From a checkpoint of a small transformer trained on Wikipedia: width 160, MLP 192 ReGLU.
Each number is 128 + 32 x the weight over its row's rms, rounded and kept within 0 to 255. Layers, rows and columns count from 0. Numbers have three digits each. The size before them is the row's rms in percent of the matrix's.

# layer 4 MLP gate, 192x160, rms 0.168, rows 133-191, columns 120-159
099:130135099195071177125139113090165131103115122111150140144127120119163136144116169163159099144085131144156144168109138131
100:161077128152139150127088178114129108113137128091163220127130123100095081129132151118103144180103171062119106199075150197
094:148149130092150106115150129205132116152153143139124059119113142112079205079133132099142072137102157083156147136110137119
106:081074125121131139143135109166146094130126060157125123143081160164146092153128149110103123148107139126118058087096170141
095:130145148147145181179137097099158093194113092083160136124118112134187093140102146086076125113124112179182172075128090083
096:049053134154166138123129138096088110034171147117116131058094162140135097144140098121095066138175136131114117166132086098
105:131160110130170168143101173121105177124115144181215152114109133130132208109141110118079201094091101071136164107079128128
102:176146102120120180139154094103151116104146096127131117097185093060112158132071152117134128161156130100142118120142092067
088:115085151115084127136099123164129075149161083109086115159132104144189120130142139113113076061108080094180172135071132132
108:149130156148198108130131150102118058150103155108141167108116119140151123096151130095132107081129090074148080135159110169
099:169123110122168225119132135091108193136107189158181131085081089179126110099159119127149090133148079099093140154156122111
103:184183162157137129103165093121133150132179119136188150105140128097149148092115133168175074179101076187079169152107098126
092:152110082159068145132083099116110101117103109147104174166122145095105076110024179121136154154149135190132074140137150119
100:121177115111113119148206156194096108073148116150117106124142128152168137139161157151110144136119177127172120129042077102
100:105081109113113144131080096138120125077168137105134111140079100146147124144083111094161135099171115153103165101091158153
089:128149179142154144096157077140127050099148131158107142144107112067137154078104094118136133144143100103110114127160108116
081:143079111126124086131118089204130078118160088163060162106090136140153196135146081087088129197128163113174124121123165111
097:176109058166141144182107171143151115123087084117142156115143114161155097094065107144098211146139137124121168190132112176
088:123090111121083169136100204111128124122101154141204117043044085142111120113121072160109167042115132161162077143131094147
088:039142150117092134146180103168126128075090122143082124120148126075083076140130099029091163103200168115130108123110132167
106:081145134165121182100142128117128185118105105103137154134084096111118152126107109110182091156148155110134073093081107146
112:120182122142154168193080059119145125102131077078118056143137164187142170172083122135105118105071157131197110078133086170
099:068134113114165104105107053129139085137089097051183101089133103120093139133129046171140139113177165086100142143101153123
106:123196154229150138140221101150148155080154143165143149155098162154150104148118131135177137095137118068115087131128118117
095:137133114140114104155133081055136106122155074103161134141087127119097174127081110141126127187145162107066084102135074083
099:113134094150158170104186100163160161097150149105123130136137151143133136124142153149182173118126169109154187145144058122
110:066126137165144111134121137078120118152143129097102119122136164167121163056130150130165105124133173174155131100115148057
094:139124105132159080165115128116145133122081100134204153071083112153171131139126105109089086110193141159081145115179146034
100:180114137180118229207131078135142105150111131138118091029089083123112124118177094090199106157164078128148122108148142098
101:164112093110095131175133095146154144108155115099137143115107209148074137199114153108101119113101124100089177155135102161
099:139154140179156079122128110156131125099181132147127074124091031142099148099123170154146120162100111143148138142162095131
105:114165133104099144074097095151126109128084122119167174154119119133137151068154113094156170141123186090099138106159129138
102:134099203166144198096104115073149120145106107186085102108129139161005118093112158087137138153163106153127149162188100095
090:138126114081151084158084137129102118078151058187143061113091111104168171083075111094127151096132131119118082145128173148
098:114147154076140133084116117158123105117075096099146205180052103139101166088089138170131130171107090149116108119142111132
103:160124150104126112145151135128097100137074075149124116106139120166106179112156163139120131145123127125174073152113177147
100:083137177130083113142170104191164120148102095095093093052156097045144115082102118048178147104131143121119182100177156099
112:119148072122133129138160055160148174129104178096122074114100083184102067132124070030109109155148122098134133120136143115
107:133145163093096111128101108127117101128140110103081124137107053152105190084087159130120099131100134163165116115057073070
102:155108199107154161148089052140136093117171087149130117081101145148157113154118114140115142122096124153109132136120130119
098:109114135184044179110142152090205060162106133163164130082159138127101090089092077105105130125101125137109101135122108114
100:118076109128173115140121132181130133202203096167078097094164137201126076113152178133187138148130108126096157106142135131
098:028094092134123152149173156157164083116143182055139091129106175185178121167109084123093078120208135153118157062116053136
097:180133065114108144089098072121164106141127171129130130053061124137142104110092130109088162170121162131125137081125142134
093:111115114088176161134129057111151106094134087154186183059056129103149075164034119133134162151142139160138118065122129105
117:146085093247105134123100111115137123116132118105165092146089150166125123184078109089172135094070127097126083101143117124
107:059166133130158095097123092160089159119118136143169161159113169112108128142133103143126123152110104149105128141120071172
110:132152127139103136115134128102154175080102133196054142124149119127147129108175130148189148165166166187162118105152141139
102:062095108115134145076129123085122134092100142165148123091146136140128138119146171143129085067116110138096078153109133158
098:076102124153151145142118106103138140167116137145123100161053153165124122105141117100129109102107139146139117120197107207
094:137138126102058133114136120157143147168076122145106150107173111178090188120168090177143139146139090112075151115145168119
099:118067096120124116100159135145132138137181114104088157174131040122155136132112112073124124135110114134145168119112120120
110:096131189176194143149115146148132138090101123131147182139125087094143155142094134150138168101139125108134073091139147110
102:088109097180105162148162042135124134197107058148129135086115173142150154073170130168111202159096087140119126153125099108
101:089104162116124103118149156105102121148096060128110084145042143151103139130179226080160111114105129101169105166161101104
101:099141133152098075161118114123154125072094156140069098099140139115133097087128123085098105150194097098100132173140178104
106:111149114177164187199116176124127109114145103141137151122122134101161112135145080115140117173084113157096171175058116063
098:098183157156197182103135124151095112113136075174154151124141106145117165064086118138115164175140071114113137101130111082
094:152144120167115142078129111110156144124156100163136152107101111090155139127074164102178087132138100159059104174143129144
# layer 4 MLP up, 192x160, rms 0.175, rows 133-191, columns 120-159
091:106171088189125151123135084105128125109120118117132136147144151129153130156130174159139097122105137139183163146123148152
098:147116163187170070164133116111128224195134062090124119118116164152142145087103202148132163144112195136181110108086071117
093:113192184157167101105092107052099104135111103101155144107114102090114132142120119157144144078180126154097137093116105114
102:132128138178112116151161140120125158137178118115098150160061096079158096136090100147126064129188189114184100132155174152
094:112205162125154151134126117112052132173116069124143172151130109117170130111108115111115126123122119134119091133125149123
090:151104082137174150159084175112096125142126131134142115147115127140145135127139128159064112168125081203129106133099169137
113:129133169074112106151088155122085166112104090118081153119103067162122143093102204121122121145192098103179155119099125129
109:104151134132075086128082128175100095085140161084178169147130190090121123202129164125111130125150155150157208162095122111
090:155147138203158139094136135094125174133153177141095177139091148115081109093103072143147129148138080188121107139136202109
101:135124125169122152178121106097119112134126131103054136144099120133134115150212146122131050128101157143132067120159128135
099:154103112094145154140118122065119166132115181171180135105109119151166136073159172150111080118153093063158099104197132070
108:113105108031114105153126127181160131136116163035098149182092126110142158171148106106128171087148140094127143094160079110
089:109168104114174110164152119181154187134134164119168090057130077156143141119161037114145105112133166112094195134104122119
098:180113129157169101172102157111085080090069164103123151116143138130142185167112173078118141140113177149169127188078120158
095:190100172113117108154103123134109157141161158125136107144050055104097139130117060188091118162096138098133169045116083135
088:168130117090158170154141090125207115139094115130197060112084085140122116156138174079115098114136077146144139142152111085
076:110092120141143077147127100139127067126142117145093140125121127102097144132161082156115138159109182140135118092117145155
098:153177097164147170147124162138083111051142132127172170091104114047151087140118130140110172101157128131084144146142093215
077:166111121146161093104155105185128117173152107118079133090178098110133165152132172128191077179135147094136180091085080109
100:026149168109104142126132069184141126065141107172077043138143106106009118195159076098119137127163136129167103128096145147
115:152090095157143137101105122181086107127109116103143172097089161155092130156136139147154080145179088093113109142139138140
111:125123151153130152163118099133092145089149106050137086129103161164150143154083129110168088148126198159192129066162086123
101:144071105115147133050142150096140076128146116147159169131152113196092175101172096115138077115060148115130106152078140083
108:077154105165152153141199118178126183091109111173140097164101111103141135138130140148113137076085145151122081103114144140
090:103124151112111144105097180113105150115080149152104166125173128195175135114136167115121092094101082152129153165147150143
097:115194084142160136109170125117174150149097152107110118166143132148126144143147160154157197174159146086139134092148076125
110:193167191072099140088121161150124164097119147121148133127136124067108112182165088113131119145122056060109128124133103226
085:135134147119077190074106125136152153124175124154091171162132102104130096094145156225104151120116148076160106187116127100
102:181126144203122186200128070163092094132099129078127132092101086122115159105135101049181095167133079155142105069124113130
101:079133136142177183050142190140185111124111052135172133100146087087095118104116126151159171076157151133136125123106130108
095:080088096171121089133158095108115142115177126103177095088110103178099133194136172122111096125123085158113156074126120172
105:172118126165121115144185136085115108101112125177077127095107147138125119143146132111137102068070130163166122218123164113
106:134135194159147157120084145138124058153099113156104098107114144116070116128101174096145119179183147151075130133196113128
084:139183082104145083194103127125098108055143091175136085146146144120160169115115091086132156126188125116126109157088183137
089:136130125152104174159152178176167145142152157127078135148145162117114111107100149079102155102128174129164095090155138089
104:115156120116131153137097084165121113102161181091099077151106130082149081146118141102135149112065134163095165131168073088
101:119137165147097095170178130197155163137078096082077093029151141064173104066131107026171150126135138140135184119175149115
121:072124067171087155145112095119081159151087118093071081103145079139173098131138074067111128150104135101138129149136146111
105:121147146151191101102152148180077172098136169046133163150156172147111090147151095120131132117137126119101134131158140127
095:129101114144144114121186159142143114097095153149108127149096085142134093126137139070161068123129145145143087118144092124
099:178098117104209111112171113180125210101169082110113120186078119134136186161156134153164151132137169089160116145158111121
098:138087104104182123148135120197134149202175103162100062116170146183155044107157160104194097149118114097122165138124113125
102:107114162130164165123097104079160164144117142084113147145183057114039157149163125173097146160116205171187080098207150063
093:159131161163157130132154145079151094102119117122145100173183160130079099105086135139110122147154136115128163095163144059
100:135158156151126104153122168173090100154136128118136109175160087199096172057171159100092086071106107114107100146126151182
109:173148126161132121183126158134161148132141192089120104129094137149077128182103101163203164092091189071124110134135140151
106:215113072147099112125131139030151098153160123121126135125161063170118137114107186132160124109150168141116160087109160081
124:166151203168102141144104133151120143145113185120140139126127124119119140070110130164181102133187177126130107119182100106
097:140113160125098098095222096098167078148104103114149069160118108080200171102138175142087095100174116103128137093080077140
097:086144123081167132120094033125136142155130128154183057138068148132116169136096073105103137135118141133158088136155090173
084:138151117135193064166114117135158106090178103116154127173117098100155110130074153062149090156140128126174106132126095138
098:140186177111165140141091145049139054158116111154118136146128144124150126120137161161121121141187152107093061152120086088
117:095130169136179111091139149088172153104115138128087093108144098116188102113158113141137139121121084144130119110099136089
097:095131145119145089132169129109150166143153127115078132089101170109078125153112096173152113088101110138117071139167107142
108:068086151102106101127149095136101108153093092114124079138037127114097126160197190095205126110081145109170112165171136107
092:057128113143044149122173138134196184142144102132140075095150136100132166120166145127112120149172093116106108124134171117
098:149152129184152074129104116138086097161146162093173071158162184170145128086099151147106195097087139068127083090190083122
098:121075221128154125133117105182114109150110168102142148179071169105102113094158174110081141143146162141126112113154099127
096:100066179167209105132146117148080157115126109142153134153123151182108060094142099148066123132171102114077156192137140134
# layer 4 MLP down (transposed), 192x160, rms 0.152, rows 133-191, columns 120-159
097:082109063146090121110121083073128122185100140095071110119137159142091172176125187127104114156086137181102190127108167147
089:138174129068110149089125148167173178124096111141103143106120163146117168200155139059123112137113113165114094112154181114
109:091182125136112134109129108121129126108157130101103177108124092098142133111126149149151180137185129140148160133100139054
102:124143122179081077180209111105092157155123099141145089145144109155165104133076070147086149134131127114175102142128149134
087:132128123169118138100136130120113198186132065122075145110060143143125111133068080123124079131177157137106090122148130117
096:121137137186155198114145176082103143172147149152168092120170140119153170115124108067108162191099103113148163173083160150
106:106076162095153157112147141159137143113083097069143119128135101100147160123125125087137115085160101091104123125120171136
100:126148140180125066133147135168148120155152134078127162063174094176156168160204174084114092193144156112123097134148123097
077:099110123072120093119160132082084081137132099101155130140114130135152145089185143116107140096079157134110123088134121151
098:137186127121115093125119178145158119125135108156132174109121178165108161127134114153116174109112178123125146135139144177
097:153167085108152138131165086134083195198169085127057172154139170103121169110144147151114094107174143135050173136178184079
103:148087137112080141118137213153147124139173124067114185142164135141170141146139075085116134054140105072153138105156157125
099:104126098125139140128158156122129152151124151118129088151170113090095145106155101135164132177113126125115127123147118035
102:134116122119114125140141182150075117100026161184145109091191155170114232107130121101126149130087100093121080156160131085
096:189141134107131158174100085096148090117152075139108151145155113096140064175093107088114172165092031126156168125133095120
099:118124172096213124122127083169078066015162153148115133101154147152153100136118124127115151128193179102109139150161163088
087:140153102151131101084138156123140088118133181103156116085113207107147178075170091126137072148133193106192100143147169139
108:184171200151168150138157096140101112164096118132083140093142131100174190073084175101078150081165096137083157164162097128
089:120106136173165084137142060096158171172101127132114149147166113103118147057116177098088079133106152139123133110113197141
093:169165081094112171127110113146140126092153112150103104115147139104179108168130133096098152073139094162127127124122175132
105:109177097087111142155088071092128138074138112096153112156092147157174111099064124099151165096126178145160150092119174115
103:187121182129110223160139185102115162124104146127179055122105209182122145148091118128120120163080176128104112199151081176
104:127121158082165137110099171118152133147091100154142112101152185138088103100092138168132106117162167099121111204104150167
113:087160100151212159160154188159164153067098131129148192168174124192107223139148163124112153081134092074099124133157094150
076:127102119113179152085156124139116101112116145075117094109100146144127158113161126122096115182175171116093154126116163179
102:078135136127140157136119087072142131180113188117104168129142186143101166113232169114060171114106157104156188173161061176
108:167099125106132179132063157170125127104135147090125086084149131158113093098183166101145170110128116134120099119173126175
095:147114113092055125082081081138180135128131148143150172112166133092108100136146178131145111153107145105183104065069108165
091:167109096116137122146076150077146211166123066190152126165085125091122157132158133146155169064087113132149136122123117121
107:131057152100113103108115166094187134053134095135101207102142098120145156159131149211092159108163126151140154162163119124
105:127156142120129137153158106155111137154184095143123093137195096090106131125153225167069102204177078139132169086106139147
103:126139141090101140119127119120153166192142123108134107166139102124095114109090091127127132134128113061105126148147209198
100:132130180173156112061131104117158107128120123142108153109174168089052111131101121119047113164146122142170142113115118183
105:131118097099168103148148167104128127071063128233107126161132133124122168112084107091090149170134128137173146134108124175
094:132169198173145118166059128146104142122124068110181156191123079132119146144152107107158095120141133088103129091156115154
106:101088140168147086126180095148115166120123117134137143149082127135094142121131124146104108192096172091156113161160142184
100:124154116091162081096128199102087111133111133118102128072170112107127114108175140068146168183122119067157171118092154127
111:136109132137164150153121125147102180172156110126136104120106135116122120148165141116089074200064069123125139136178122169
100:163095183107122148109180115125115142085075103149082119213185141111074180138083136126158184120138128149158102166143152109
097:133118109126098130069169152159134111094073139078083141053136060124095143141168060124180139171086163165077191121128108143
106:165133141149156123121118137079070158129146102122136101161092035148074135117160175150106143094144099089167151139152135110
100:144094108134151164177131135154138096143163113114115095143143103127112108148127124159155106121095123177112178173166134084
095:098108139115128160159133084122137104103128188159132122158054156137094091102158105100114128125140159088117193160128108100
100:164098109157160138157117153133175105142085149117118161087126110145116078098110089142093135155181125114169125121108233117
094:146095109146152151112158136072134141124115098074166105109114138137103145135157118088122168100133095129065115196124181118
109:107131080107179151142128135050169201110167134116137116090108101139169125151132144180203114128143135128102145100142108166
109:128082136186076121070162127096110103099181218187151169095119131112115112118131168093137154134067140149080123121107160162
110:114115114137161143150129119099145196043199137115151106091087179175147107131125168153117078163151124193128107093099113133
100:133094138130087070109126176135095125163113133106097069147189116162150118148140162143156150114197164088084087167103147119
101:111143156135193093131054166061118087162155170120091169095136128122139043135146111113112107111154127135141138109127117138
097:136125156149170149153086112104139053160147100104138097108058113170067079093106190129109102112113160166170149113086137132
099:148152151080184143204116090105109131096146174132127146150092123145140130189043138178113104166139139103080105129114112098
102:109191161117155126048108134128156170137128144074117131105155105134177150149093099153168109044157179151129077131150143122
102:104162143129105151150112161100130121090118171101112204133146153065162069120102126162114157158090138095133152157165132129
109:130102184096091152091165077144066089096145128103174097090122092123162107120101072136120171139146164170158134156190124121
100:111134093119122155205130041107170130109123178156158122115151138103142123125139113140174103140076096118113128090141163120
101:175153086141113076103129131184141092126167125160098094127166163228148099160145134134106120172074136134196125137101158121
099:120143095116118157142131106160106050184129133130151129135128097136155166093119118127143144186159079192126132091155088171
099:134112114164109157117112097131118129134103115131089139153151120169079092131129089188115128111176064060057174180124096170